config.yaml
vocab_size: 6909
norm_eps: 1e-06
tie_embeddings: "early"
extras: ["local attention windows", "shifted keys", "gated attention", "value embeddings", "hashed n-gram embeddings", "a smear gate", "short convolutions", "an embedding shortcut", "learned residual scales", "capped logits"]
init: "normal"
init_std_o: 0.00519
init_std_down: 0.00225
warmup_steps: 208
decay_fraction: 0.893
decay_shape: "pow"
final_lr_fraction: 0.1
train_tokens: 429100000
Each number is 128 + 24 x the weight over its row's rms, rounded and kept within 0 to 255. Layers, rows and columns count from 0. The size above them is the row's rms in percent of the matrix's.

# layer 3 attention key, 384x256, rms 0.0746, rows 246-255, columns 0-63
size [104  80  98 119  86 100 101 102 106 104]
[[118 123 146 116 101 114 125 131 129 135 129 130 130 154 139 131 153 132 121 138 141 129 150  84 111  90  88 157  91 149 144 139  99 140 162 146 155 136 130  58 146 109 117 160 133 123 132 117 129 151 168 119 167 143 131 140 122 117 164 124 115 105 140 162]
 [158 102 108 129 142 126 101 146 136 145 127 111 134 123  75  99 142  99 137 158 110 101 132 172 149 131  94  76 113  97 129 111 125 137 102 128 146 129 130 163 141  91 110 159 148  91 129 108 106  88 136 123 119 149 127 129 131 133 174 101 161 147 161 134]
 [146 118 170 152 150 120 136 147 151 132 122 177 154 145 135 129 139 130 140 113 121 127 152 165  96 114 132 109 127 146  99 170 142 160 124 115 126 164 114 110 148 171 122 164 134 152 133 112 134  82 139 126  97 121  69 107 159 173 107 129 134 136 164 108]
 [103 121 143 120 140  94 111 114 125 118 119 127 144 131 122 162 124 140 118 106 142 133 155 143 112 168 161 154 101 150 127 127 152 129 144 134 152  94 173 119 129 140 111 163 103 191 157 107 172 126 149 143 134 130 116 109 104 120 105  96 143 102 149 152]
 [130 111 149 161 114 108 129 107 130 118 111 138 165 104 135 142 136 143 155 114 131 116 111 114  52 126 110 174 107 152 137 131 111 125 166 157 124  99  96 105 140 123 129 156 128 100 128 120 127 136 138 131 135 136 134 165 112 117 150 149 130 125 122 128]
 [ 77 155 134 146 127 123 130 135  97  83  95 104 118 100 145 149 133 117 133  99 135 142 150  97  61 139 116 128 146 119 141 123 154 118 143 151 154  96 136  46 146 146 148 104 114 160 125 150 147 130 127  98 105 151 144 148 115 134 141 144  92 136 123 111]
 [140 107 117 129 149 113 103 169 176 123 112 106 108 100 127 117 118 115 142 138 119 153 117 111 128  95  95 154 157 121 121 128 135 132 135 124 177 144 134 128 104 103 116 126 136 134 131 125 114 146 118  81 148 151 148 117 130 111 124 100 211  67 160 146]
 [128 147 141 145 131 127 147 146  79 150 171 136 158  76 172  97 119 129 146 116 109 109 121 105 120 146 129 124 171 146 148 137 100 126 113 127 113  95 123 165 163 129 105 120 116  80 143 128 114 127 138 171 136 147 151 126 128 125 109 149  76 163  76  76]
 [123 147 118 115 129 133 149 109 123 121 131 122 103  91 142 125 159 173 126 103 142 122 140  96 128 165 133 129 138 111 125 122 125 153 131 122 105 123 131 127 160 137 146 166  90 105 126 155 170 150 144 184 120 107 157 120 104 142 145 122 109 117 102 112]
 [106 126 125 142 130 166 129 143 117 135 117 137 104 153 136 107 143 172 126 120  86 144 164 148 134 135 109 104 107 119 103 138 129 128 106 125 112 152 106 117 116 146 120 111 148 102 120 102 112 107 129 143 107 112  94 133 139 165 129  89 138 126  95  85]]
# layer 3 attention query, 384x256, rms 0.0768, rows 247-255, columns 0-63
size [128 100 104 123  79  94  86 113  98]
[[175 105 161 147 122 174 159 125 146 181 158 155 150  77 143 165 111  92 142 147 132 121  71 136 152 127  99 108 138 126 139 180  84 139 125 114 104 134 142 180 106  94 138 112 166 151 116 103 112 126 117 120 155 101 112 147 131 153 150 152 136 109 142 112]
 [151 125 192 107 164 126 140 104 182 162 144 161 167 135 164 118 123 128 117 134  87 136 137  82  86 107 137 106  92 112 124 150 168 148 156 130 143  95 108 142 143 111 127 108 117 116 121 104 132  99 159 133 123 157 122 103  91 168 135 101  86 113 135 160]
 [ 96 113 109 122 130 113 118 143 122 140 151 112 105 117 155 108 122 100 137  92 133 142  97 122 104 102 113 163 127 112 115 136 108 127 107 126 104 155 173 108 151 100 129 163  96 145 106 128 138 151 158 111 132 135 115 135 121 103  99 100 110  71 145 203]
 [120 152 127 124 122 167 145 124 144 125 130 146 123 156 152 134 123 170 110 100 155 160 149 167 133 136 140 150 152 173 111 123 113 131 169 148 159 114 113 147 105 180 183 133 152 132  98 158 123 158 160 168 116 142  94  93 135 102 157 153 132 123 102 113]
 [137 116 136  70 134 114 111 100 136 106 143 145 132 169 110  95 133 150 114 128 117 157 185 134 137 144 139 158 121 123 122 101 134 131 146 134 143 132  97  85 106 139 128 124 100 113 128 108  85 117 164 140  96 181 106 123 146 150 130 140 120 110  95 130]
 [145 111 100 140 139 162 142 149 122 164 174 135 117 114  83 124  76 141 134 122 151 141 151 121  92 121 124 138 150 126  64 127 105 154 101 146 138 158  97 150 117 135 119 111 120 110 134 148  81 108 103 129 117 108 144  87 136 119 147  86 189 104 118  97]
 [128 139  95 109 137 108 154  79 116 107 117 154 130 109 131 150 172 146 147 132 159 166 156 125 152 136 128  97 130 136 120 109 139 163 135 139 149 116 108 123  84 136 141 133 138 146 129 104 135 123 148  94 113 131 122 131 142 138 139 103 112 165 123  99]
 [ 99 155 101 145 123 124 129 133 135 123 121 118 139 116 151 134 195 158 105 125 151 144 154 126 164 127 108 107 135 103  97 138 132 121 147 112 138 125 131  85 132 149 134 175  82 130 122 151 159 140 154 129 103 130 140 147 127 112 123 122 135 121 109 159]
 [121 108 147 133 150 166 137 105 127 126 118 120 159 144 156 118 150 136 144  97 101 126 165 116 129 126 161 114 110 130 110 136 136 137 155 119 160  97  97 132 117 132 105 131 119 113 124 129 159  93 130  99 120 159 129 125 126 157 124 128 108 101 171 125]]
# layer 3 attention value, 384x256, rms 0.0624, rows 128-170, columns 0-63
size [ 95 104 113 103 103 103 112  95 100 112  96 100 117  99 111 124 103 100 110 106 104 112  92  89  96  92  91  97 106 100 127  85 112 125  83  97 100 109 106 107 105 112 117]
[[133 144 120 109 121 150 116 134 113 121 122 118 133  70 130  81 131 136 150 186 147 126 136 141 126 163 113 121 129  96 123 154 148 156 126 154  76 150  76 114 122 118 115 108 131 108 115 131 152 136 157 109 108 128 174 155  29 107 162 115 100 141 138 135]
 [145 113 154 131 127 139 160 113 107 158 132 123 103 121 119 144 103 149 103 109 121 133 100 188 116 150 139 142 137 122 102 130 128 161 130 170 118 141 171 106 159 105 121 122 137 179 119 123 128 122 128 182  90 103 140 110 148  80 104  88 102 126 128 148]
 [124 125 117 124 133 149 118 156 132 138 111  96 120 122 123 129 126 160 115 138  97 128 109 101 147 105 110 119 163  98 136 122 129 116 146 105 135 131 135 138 107 122 125 137 116  80 136 134 159 143 104 132 141  96 110 122  67  96 124 136 125 104 127 123]
 [124 125  96 157 114 155 138 125 151 151 148 111 142 223 118 130 123 121 138 180 149 121 130 132 126 123 137 181 171 127 172 113 122 131 167 138 185 148 133 108 109 118 137 117  99 135 127 138 140 103 140  96 145 185 102  82 124 115 169 150 120 150 132 174]
 [125 140 128 128 122 127 136 140 127 141 142 122 123 129 124 159 144 109 128 134 132 115 161 199 115 116 147 142 148 142 189 141 137 136 154 125 144 141 124 149 191 125 152 102 106 151 126 143 101 144 140 129 158 127 139 102 126 121 136 143 124 137 127 119]
 [ 94 133 114 144 136 132  94 123  86 126 140 144 129 139 143  80  90 170 124 113 110 146  92 140 125 113 114 109 104 118  86 149  93  91 136 137 108 107 126 107  76 133 115 122 146  76 133 133 119 144 125 127 145 103 119 120 110 112 137 124 111 122  95 149]
 [139 125 114 125 117 139 120 128 115 117 129 123 129 160 107 136 170 140 128 147 185 121 145 168 136 145 112 140 148 105 131 154 139 115 142 116 177 158 167 139 108 120 114 118 159 152 115 126 105 115 164 187 166 146 122 148 149 108 143 135 136 135 136  98]
 [108 138 163 125 118 132 126 118 106 116 122 129  99 143 116 142 156 141 127 106 123 117  81 216 138 125  91 159  71 123 123 153  71 121 110 126 130 126 110 120  77 122 116 136 162 135 117 130 105 113  92 127 136 116 136  98 149 141 126 116 160 130 131 114]
 [147 130 125 126 133 136 128  98 130 105 132 140 155 101 143 110 132 108 139 163 133 129 174 173 156 157 121 114 131 131 134 111 140 108 160 115 144 123  75 148 157 124 134 128 151 141 124 130 120 118 169 122 160 151 139 166 115 135 123 152 122 144 135 111]
 [116 151  89 129 123 117 119 164 115 141 158 129 128 158 132 182 115 139 124 105 107 110 116 104 100  99 139 143 141 136 144 134 130 139 137 111 154 130 129 128 197 140 123 115 101  87 151 133 139 142 130 170 122 115 139 142 146  85  57 172 124 113 121 106]
 [112 135 130 128 122 114 119  90 157 135 133 131 131 141 126 130 143  85 109 143 151 126 188 166 129 146 155 130 159 152 152 123 128 135 212 107 174 114 130 141 134 113 131 102 113 160 122 150 145 118 152 154 148 165 131 123 146 126 113 139 144 157 134 160]
 [138  99 112 159 137 147 127 136 142 104 119 157 138 167  91 133 125 109 129 147 110 102 138 141 118 137 117 114 114 144 108 203 132 109 142 117 152  94 137 167  87 130 120 111 122 133 119 139 113 124 101  75 136 115  83  82 159 151 158 155 135 129 110 143]
 [138 123 132 130 132 125 129 124 125 120 131 134 128 132  96 143 118  92 133 126  83 138 159 134 159 165 171 127  80 130 172 100 114 136 176 105 139 101 124  95 165 102 109 134 114 126 133 132  94 117 136  84  75 138  93 117 122 140 144  66 115 149 113 145]
 [148 151 127 119 137 119 134 135 117 149 135 128 132  67 135 118  91  99 121 117 122 149 141 148 106 144 159 125 121 131 138 131 149 154 102 136  97 126 104 154 166 136 137 125  91  88 144 100 145 158 145 143  62 110 160 128  77 107  84  99  85 115 114 141]
 [153 119 146 126 119 134 119 113 166 121 124 116 133 114 102 117 142 133  89 149 144 119 127 101 146 145 146 151 224 151 117 151 131 169 141 108 169 155 165 146 146 113 100 134  96 176 127 144 152 129 126 118 130 162 161 114 115  99 138 128 120 148 124 165]
 [ 79 141 133 122 111 114 122  99 118 117 132 110 129 172 130 109 131 117 145 136 118 122 131 200 145 132 108 152  97 147 158 139 114 112 130 155 108 128  76  98 124 128 132 114 128 143 127 140 119 127 129  62 135 137 158  82 135 135 145 114 141 131 124 122]
 [119 107 142 120 133 137 132 105 157 119 122 129 134 150 121 111 143  95 131 176 164 125 128 119 141 135 126 128 120 143 123  86 167 136 114 177 111 145 123 145 133 146 163 133 146 146 109 125  87 115 161 152 129 151 100 106 118 170 154 148 101 186 133 147]
 [140 131 122 135 124 129 110 142 130 149 136 132 119 152 125 120 138 134 138 166 101  89  74 163 146 127 123 152 130 117 172 109 151 142 114 164 152 124 100 140 169 133 140 101  87  91 132 115 109 147 138 153 147 188 157 151  92  93 140 184 133 125 122 116]
 [124 143 102 120 132 122 128 124  82 112 132 123 112 111 126  99 143 108 142  87 127 119 160 170  98 143 142 125 119 137 150 190  63 114 126 130  99 104  96 131 118 142 120 112  99  97 129 146  88 128 148  88 133 139 133 114 118 122 212  53 142 128 129 149]
 [139 135 105 114 101 132 135 147 104 130 147 123 114 120 125 142 123  73 124 137 118 115 117 133  86 104 149 125 157 122 163 134 163 137 138 152 146 128  98 127 107 155 138 125  70 145 123 131 123 133 134 150 111  70 111 122 164 113 134 105  79 146 115  99]
 [118 128 150 133 143 145 136 118 161 134 117  97 136 104 136  79 129 123 126 135 130 124 122 139 141 140 106 139 116 153 157 104 119 174 104 152  91 176  74 185 144 119 150 102 126  69 113 134 127 124 136 164 126 127 178 133  81  95 104 111 143 124 143 140]
 [147 129 126 146 105 130 109 109 130 104 103 124 121  83 114 114 178  50 151 172 140 133 152 149 132 162 140 102 150 129 175 136 175 159 130 147 171 110 115 133 120 131 116 112 107 180 126 138 106 139 147  72 130 132 129 125  94 153 175 122 116 167 133 153]
 [ 95 138 139 129 122 118 146 146 132 116 120  78 115  93 122 159 149 131  91 122 116 126 149 161 135 138 139 130 153 143 141 132 209 182 106 145 149 155 134 146 166 104 134 114 114 107 129 137 161 120 133 126 108 133 170 139  92 121 120 169  99 121 128 138]
 [135 134 119 111 134 121 119 135 120 116 143 163 137  72 149  94  86 124 128  97 127 137 129 110 133 119 145 125 139 128  97 139  70 111 169  97 102  95 118 114 141 136 112 145 131 125 139 117 155 150 100 118 125 125 164 131 139  89  80  83 134 134 133 147]
 [140 121 159 146 100 101 140 134 160 107 123 111 134 174 113 176 133 122 140 169 114 115 144 116 156 137 153 131 115 134 153  74 162 147 126 161 129 127 115 126 157 124 124 133 126 128 123 109 130 105 150  85 143 134 120 114  66 173 131 148 105 169 125 144]
 [ 90 131 148 150 138 122 133 110 158 163 134 132 140 182 131 157 101 134 105  77 110 130  95 107  96  96 144 119 166 142 128 126 130 146 144 151 115 133 155 148 161 126 142 120  92 139 147 135 134 150 105 143  83 120 120  87 168  85  92 149 115 122 128 170]
 [165 149 124 132 118 134 158 112 134 140 133 105 115 148 126 127 140 131 138 134 107 139 138 166 109 108 106 137 145 152 170  83 124 153 123 156 149 125  85 129 152 129 143 116  91  99 139 150 122 131 149 156 100 164 137  79 122 124 176 110 132 127 141 153]
 [127 149  95 128 141 108 151 163  69 153 149 142 112 111 140 155 108 138 128  77  78 140 108 105  53 127 157 116 100 101 111 126 116 119  94 131 122  95 118 126 160 119 138 153 108  99 141 118 122 125 121 102  81  80 140 132 152 116 107 138  94 118 125 120]
 [ 96 113 106 126 145 127 112 130 136 148 135 138 136 161 123  87  94  92 122 111 176 121 121 132  85 127 145 109 124 152 150 159 133 106 124 131 148  84 140 186  79 126 145 114 117 117 119 137 109 131 146 164 140 129  96 128 148 152 174 138 116 143  92 197]
 [147 138  96 122 120 142 171 182  91 118 143 106 124  99 141 121 136 125 136 128 120 123 126  81 150 100 123 127 154 119 147 124 157 151  87 163  85 141 141 116 134 141 148 115 102 142 117 135 164 123 127 163 126 111 146 145 118 135 153 163 113 134 141 103]
 [148 140 114 144 123 141 152 114 100 143 139 139 123 146 120 129 125 136 126 140 159 135 113 173 113 116 111 117 110 107 149  84 126  81 151 178  98 100 152 118  91 121 136 125 169 141 118 125 107 132 136 204 125  91 106 117 144 125 112 137 115 144 119 143]
 [ 79 112 152 129 126 113 110 166 138 102 105 107 117 118  96 192 125  97  91 131 129 124 144 100 162 121 128 125 142 137 108 133 176 160  62 168 118 174  97 133 103 101 138 129 116 146 129 140 189 111 123  63 131  99 154  99 110 172 161 143 107 134 119 128]
 [149 145 122 115 124 129 141 151 101 126 136 110 124  38 128 170 159 109 111 102 130 151 146 134 137 115 139 122 168 110  93 126 123 146 115 144 108 158 160  81 194 126 129 140 101 180 141 126 157 122 124 123  90 129 189 112 131  98  95 135 107  99 129  96]
 [130 120 115 131 141 130 126 137 104 116 117 137 103 126 118 138 118 107 132 104 122 129 127 109 125 113 110 125  79 104 109 166  85  91 126  97 108  87 124  99  80 160 126 136  94 138 118 129 122 114 107  40 141 118  85 117 162 174 178 100 139 127 124 113]
 [139 132 160 143 116 128 156 116 143 110 112 124 117 100 133 124 168 130 133 147  84 146 137 119 183 134 109  99 148 116  85 100 151 157 107 158  77 160 115  99 117 130 124 136 145 177 146 145 189 145 107  84 128 112 147 130 106 158 154 118 124 130 141  91]
 [110 144 147  98 133 129 135 141 129 146 133 112 148  71 172  65 129 147 140 120 170 134 113 181 142 123 116 131 131 160 125 125 126 138 137 125  73 141  56 134 145 142 146 118 168 147 125 122 152 139 128 159 128 133 172 156  87 107 120 154 142 134 115 124]
 [126 117 141 102 140 103 105  77 156 126 134 142 154  71 117 107 133  99 140 133 126 126 151  72 137 105 169 120 179 142 115 153 123 128 169  80 102 133 132 113 161 132 112 137 115 203 123 121 142 145 134  95 115 128 122 120 173  96 111 102 121 133 112 174]
 [137 134 125 134 122 137 123 109 123 150 141 156 140 179 122 108  87 157 128 131 139 146 102 144 118 132 143 121 141 100 118 109 114 109 151 151 137 152 163 136 149 101 133 119 142 145 127 123 112 136 141 166 132 128 119 122 146  64  90  79 113 115 119 188]
 [120 124 135 118 121 114 136 138 113 128 120 127 110 113 123 128  89 115 117 119 133 145 125 177 121 135 117 141 108 106 103 107 136 147  79 203  86 135  83 107  95 127 123 109  93  88 129 142 138 136 126 106 110 107 169 114  90 149 147 102 103 125 127  93]
 [ 91 139 134 132 132 132 169 112 102 135 125  90 140 183 135  98 136 149 147 119  96 125 113 188 126 135 119 135  89 149 171 103 153 122 126 150 153  94  74 108 133 124 138 133 138 103 136 137 120 129 133 159 114 134 122 117 111 138 167 156 123 131  99 159]
 [139 112 147 122 132 134  99  95 158 135 137 135 158 144 142  86 123 131 118 159 152 133 166 119 130 149 113 128 123 126  88  97 137 114 149 112 166 146 102 131 143 131 112 144 169 150 128 101 135 112 157 123 135 146 155 160  83 137 101 145 128 136 129 120]
 [175 125 140 157 122 114 136  92 151 137 126 149 114 112 111 163 128 149 119 131 182 149 143 122 149 154 129 117 160  89  86  72 150 128 125 160 166 139 180  96 103  86 109 131 150 171 131 124 141 121 127 158 128 148 161 141 128 131  90 140 134 129 147 131]
 [157 121 141 154 142 124 139 101 103 127 121 154 113  97 124 124 151 147 128  90 156 144 105 175 101 131 110  81 106 116  79 122 114  81 127 122 145  83 150 135  65 125 134 138 170 158 121 135  68 140 148 135 113 111  91 146 172 149 160  93 118 135 111 136]]
# layer 3 attention output (transposed), 384x256, rms 0.0688, rows 128-170, columns 0-63
size [101 110 113 106  98 111 106 102 103 117  98 109 113 104 122 122 105  96 109 113 117 118  96  88  95  93  95 101 110 103 130  88 117 131  87  93 103 112 106 106 118 111 109]
[[100 153 131 116 140 141 121 116 117 118 127 136  99  67 116 131 143 131 169 144 167 119 153 147 142 112 122 163 134 111 130 152 114 169 141 121 121 138 137 178 141 114  86 121 119 125 151 125 134 141  89 109 101  66 168 148 129 111 124 118 101 130 133 106]
 [163 118 138 151 110 115 121 158 124 104 107 109 122 125  80 110 104 151 146 111 107 115  73 123 166 140 165 134 145 137 125 145 135  99 126 137 114 150 161 132 139 113 113 176 143 100 135 121 122 140 126 121  93 125 175 102 129  82  93  91 121 123 109 160]
 [136 139 132 131 153 133 122 136 121 102  91 118 126 102 113 101 109 160 115  89 122 131 102 103 183 109 145 167 145 119  93 145 130 140 179 112 113 126 127 168 139 124 112 120 167 188 160 151 138 149  94 139 142 121 175 122  76  77  70 128 142  93 147 137]
 [134 153 119 112 134 127 111 141 111 126 119  96 133 118  91 142 122 135 108 140 131 134 149 104 156 118 119 128 146 154 140 143 110 141 165  94 154 110 138 151  97 112 115 137 121 166 165 103 106 140 106 106 153 153 171 170 101 131 138 132 110 140 110 129]
 [147 140 126 109  91 111 119 154 136 144 141  91 128 116 148 141 127 109  92 159 141 136 146 184 120 146 124  90 101 164 149 159 126 163 167  94 189 133 121 118 126 131 149 115 120 128  70  76  91 132 186 143 127 140 134 141  89  99 109 115 134 132 148 137]
 [ 91 108 138 112 181 135 117  94 147 115 144 176 117 117 119 132 121 131  89 106 120 123  72 118 121 118 120 144 122 116  75 145 106 113 106 145 104 130  99 109 106  73 110 104 157 149 138 124 133 132  91  88 120 106 141  92 149 128 140 110 144  75 127 136]
 [131 123 108 122 115 126 125 119 132 128 122 127 152 151 110 125 143 135 179 168 133 119 165 109 114 122 117  98 124 150 137 138 126 170 153 132 142 146 112 115 131 176  94 109 125  89 130 141  94 104 142 137 132 117 116 131  88 114 135 132 141 141 125 111]
 [136 160  85 165 117 133 165 151 117 114 131 110 153 135 109  63 131 176 161 127 124 145  69 154  91 148 133 134 124 110 104 156 171 107 138 167  82 138 130 133 118 145 110 159 151  86 123 145 141 126 113 110 108 118 166  89 133 121 119 105 176  83 101 136]
 [107 105 128 121 143 134 122  91 139 139 135 159 143 124 160 171 142 108 130 188 153 131 160 173 121 138  96 112 135 154 162  91 124 139 139 120 154 146  85 122 126 115 126 127 126 106 115 123 102  94 132 151 113 150  81 152 129 147 136 158 113 163 130 107]
 [107 126 156 125 118 117 115 147 131 153 156 114 139 135 137 152  63 124  86 151  91 110 164 118 119 107 165 110 105 145 132 170 120 148 138  90 170 128 131 102 133 123 152  96 141 125 120 121 120 110 135  87 151 144 109 150 134  98  99 138 138 116 132 106]
 [126  98 111 145 146 128 113 118 125 128 136 172 150 166 134 150 141 103 141 161 145 115 167 139 139 158 129 110 107 129 170 130  98 172 128 130 152 113 109 166 102 132 148 102  90 118 110 123 112  95 156 162 110 143  99  98 143  96 140 127 126 143 169 145]
 [121 127  75 123 132  91 114 113 141 121 110 145 116 159 149 186 147 144 119 175 148  85 122 147 130 115 145 107 148 105 102 189  97 156 150 102 192 111  80 149 110 132 118  95 101 140 119 147 120  52 124 115  86 131 120  98 126 128 113 129 139 119 137  92]
 [143 125 125 136 114 128 148 128 135 125 126 108  71 130 139 169 165 135 117 127 135 151 122 148 165 112 152 119 148 167 135 108 127 111 154  51 161 105 142 158 113  92 148 157 106 144 111 108 116 130 127 145 103 152 134 149 128 125 108 122  91 122 103 123]
 [118 128 180 128 140 122 118 143 129 124 119 133 114  82 100 145  85 100 109  95 141  91 123 150 164 122 152 136 132 137 136 145 116 103 122  89 155 111 170 144 148 103 153 120 105 103 119 101 138 131 112  95 110 137 153 131 164 123 121 135  86 120 131 125]
 [139 140 107 150 125 111 147 119 122 123 108 129 186 127  93 111 115 134 126 150 133 141 170 122 134 112 155 143 170 131 128 151 108 155 130  72 157 107 137 146 131 160  93 126  94 186 157 139 148 105 115  88 132 126 186 159  85  92 166 112 111 110 146 145]
 [130 136  80 125 117 125 151 142 106 117 116 121 118 123 135 123 134 131 115 158 127 138 108 184 113 155 119 122 114 144 152 159 158 133 124 139 142 146  93 110  70  62 145 123 153 167 112 120 113 132 140 124 126 132 178 110 112 114 144 137 130 122 110 136]
 [ 93 154 128 120 107 132 132 121 119 135 119 126 161 155 130 174 169 102 125 157 131  96 114 138 125 153  87 104 136 160 135  78 133 104 118 169 155 102 117 123 107 148 136 160 128 115 110 123 108 141 124 142 153  90  82 158 108 185 167 126 120 196 109 124]
 [134 168 120 101 115 124 137 159 123 132 151  82 146 105 138 109  98 141  90 167 113 151 120 145 110 122  98 125 117 185 121 145 129 141 146 125 159 134 137 121 157 128 100 133 124 131  99  95 132 149 139 116 120 108 154 162  80 107 127 113 157 127 122 126]
 [112 108  95 111 125 116 134 116 136 127 143 137  93  61 106 110 157  90 143 121 144 128 116 150 117 106 136 120 139  92 136 164 125 150 120 107 126 106  92 139  95 106 163  97  94 139 121  93 117 123 173 119  98 107 142 111 118 131 156 132 111  82 132 132]
 [161 134 132 136 108 118 117 166 112 141 121  95 109 129 115 150  93 105 113 140  98  80 122 140 138 103 169 132 114 149 132 156 110 143 122 128 174 120 146 108 109 121 169 132 104 154 110 120 120 135 133 148 128 155 125 103 141 111 110 121 107 133 107 119]
 [135 157 123 115 129 140 146 157 126 111 125 117 169  76  78  65  94 132  99  86 159 108 131 129 172 149 108 141 136 159 154 126 149 138 147 142 129 123 111 154 145 115 143 136 139 139 146 110 138 157 109  95 153 122 187 165 134 106 140 129 127 143 121 128]
 [139 139  95 134 116 135 157 109 127 148 120 119 124 102 137 163 164  92 142 168 179 118 166 163 126 126  98 121 136 132 163 120 112 166 133 113 188 107 140 160 123 141 131 130  69 158 114 126 111 129 131 133 102 139 155 151  92 127 162 129 104 135 124 135]
 [172 162 119 115 121 118 123 167 103 108  89  76 122  93 120 114 115 169  89  99 135 115 152 145 155 137  93 129 117 179 157 147 138 163 128 119 148 116 156 147 151 111 111 141 123 127 124 108 113 151 117 118 160 158 176 159 104  96 125 124  99 147 143 125]
 [ 94  77 147 135 143 147 147  82 158 132 169 195 117 115 125 112 114 127 165 126 144 130 118 130 155 111 188 138 146  70 106 141  96 122 122 115 127 141 108 129 125 141 126  80 123 151 124 139 176  89 112 102  73 122 129 102 147  69 103 139 142 107 142 135]
 [128 165  83 147 117 119 149 141 102 130 109 108 113 103 153 181 132 127 111 168 152 150 139 152 119 125 124 134 116 132 131 130 144 120 143 113 159 110 144 145 101  99 126 160 149 194 116 149 135 160 130 113 156 110 149 200  95 152 109 135 107 133 135 120]
 [106 133 170 151 121 119 125 149 126 126 118 124 178 161 106 113  90 122  80  79  95 105  86 101 141 140 153 132 133 114 132 128 130  81 114 111 129 104 135  98 121 117 148 144 142 151 129 103 136 140 119  96 139 150 133 131 136 121 140 119 138 114 125 156]
 [155 149 152 125 107 130 161 167 107 127 107  79 142  65  89  93  98 143  96 104 122 141 132 162 141 109  99 149 114 160 138 141 167 140 156 104 149  91 106 146 131  92 142 142  93 162 127  92 115 161 123 124 137 128 170 159 121 138 153 120 136 146 145 143]
 [131 127 172 117 129 127 110 153 137 131 132 118  92 118 130 155 102 143 107  90 103 117 112 106 133 126 145 132 122 148 113 118 114  92  99  94 131 129 158  88 147  91 161 135 112  88 133 100 136 114 135 104 123 132 119 104 162 125 109 138 130 119 124 145]
 [ 94 105 152 100 117 120 100 103 134 132 125 157 159 143  97 157 151  71  97 139 120  72 102 121 158 142  88 105 122 154 107 134  91 117 107 133 156  98 114 120 135 143 158 114  95 106 127 112 106 127 132 155 106  83 103 111 131 169 161 115 125 143 124 162]
 [151 147 136 108 103 121 112 161  97 156 130  87  88 103 172 137 108 137 128 128 125 105 134 110 113 128 104 118 106 137 147 112 124 139 126 141 111 109 126 100 135 128 136 149 150 104  92 147 144 137 130 130 177 112 103 174 140 141 137 139 119 169 125 122]
 [121 114 154 134 125 116 115 118 138 125 126 143 128 115 138 163 125 117 172 145 142 116  48 148 111 160  96 119  82 142 114 116 113 103 129 187  96 129 138 139 107 125 110 168 167 106  94 146 112 147 114 142 116  96  97  92 159 140  76 107 164 154 122 169]
 [154 165  84 138 123 128 138 173  64 125  68  90 118 127  96 135 125 123  88 101 165 109 162 140 130 140 130 164 118 104 124 146 133 162  89 123 145 124 161 121 126 115 138 135 108 160 145 150 145 101 118 110 174 131 216 149 130 146 171 119  88 111 128 102]
 [170  98 159 145 123 115 127 147 129 136 114 107  94  85 130 113 110 145 178 103 157 135 147 145 113 132 128 142 110  90 132 129 120 132 112 109 121 124 178 107 153 156 100 145 110  98 110 139 136  71 144 122 149 147 142 125 134 103 126 155 121 127 134 110]
 [129 114 107 118 130 132 111 128 121 120 119 136  81 140 152 118 166 114 146 128 143 145 120 131  95 104 124 123 115  79 104 157 108 127 111 113 115 133 127 110 106 131 150  95  82 140 110 132 136  86 151 148 119 123 106  97 129 153 130 131 138  94 120 111]
 [177 144 107 152 125 137 138 143 101 112  73 112 100 116 142 135 151 172 165 117 138 142 102 131 141 128 134 156 144  80 141  80 148 144 126 138  94 144 131 142 141 129  96 144 146 156 130 171 161 140  94 146 169 129 170 122 123 113 134 136 110 153 106 110]
 [ 93 114 164 143 136 127 121  95 147 119 146 156 148 114 144  97 117 122 120 137 136 126 105 154 112 149 120 137 148 137 139 119 133  96 109 177 107 126 122 127 133 134 136 136 173  78  89 107 162 165 117 128 112  91 102 127 133 127 141 132 134 126 126 148]
 [116  96 156 147 136 133 116  84 156 121 131 186 142 136 152 136 176 112 126 146 134 127 140 105 136 130 149 115 148 106 141 134  99 136  97  94 152 146 132 134 110 149 129 110  83 160 123  88 113 107 129 140 117 153 120  88 122  89 165 128 104 126 139 135]
 [ 98 105 164 116 141 153 141 107 134  98 135 160 153  89 122 123 113 127 150 129 157 152 107 113 160 170 117 131 106 154 103 121  96  88 121 122 131 155 130  99 117 111 102 147 127 129 123 122 100 112 142 120 101 110 129 116 144 101 116 109 158 133 150 144]
 [144 163 115 115 117 135 121 166  85 122  77 100 105  68  79 123 101 120 121 120 164 132 120 174 125 114 111 167  88  92 117 164 132 124  88 124 121 140 158 139 118  90 130 124 119 156 136 121 130 147 105 107 145 120 209 152 112 145 130 118  95 128 127 114]
 [122 150 132 133 127 121 121 138 108 113 121 101 126 126 128 146 130 167  92 150  83 120  75 139 146 148  97  99 116 173 129 123 168 109 165 142 130  74  92 148 121  74 150 149 177 113 105 120 122 172 116 137 127  89 126 140  97 120 131 132 119 146 127 153]
 [ 99 112 136 133 165 146 140  78 156 117 130 169 178 154 122 152 131 103 128 134 151 132 173 151 126 110 100 141 137 157 142 105 148 116 132 130 134 142 114 128 148 131  99 137 129 118 188 101 115 103  95 133 123 136 104 169 100 161 140 132 115 141 112 139]
 [138 124 115 150 133 131 149 109 131 146 139 146 148 131 111 131 133 156 197 144 135 179 149 113 108 139 108 163 107 113 122  95 129 152 100 158  76 144 148 132 146 172  72 154 127 120 169 168 137 105  97 135  98 115 152 142 123 135 123 118 136 162 138 136]
 [139 110 142 123 134 114 140 110 153 137 124 151 127 145 122 129 151 112 178 117 109 116  70 132  73 135 100 123 121 107 108  89 136 101 102 165  88 123 123 100 131 138 133 149 123  73 132 147 114 140 126 152 117 126 102  70 146 182 133 131 137 134 113 150]]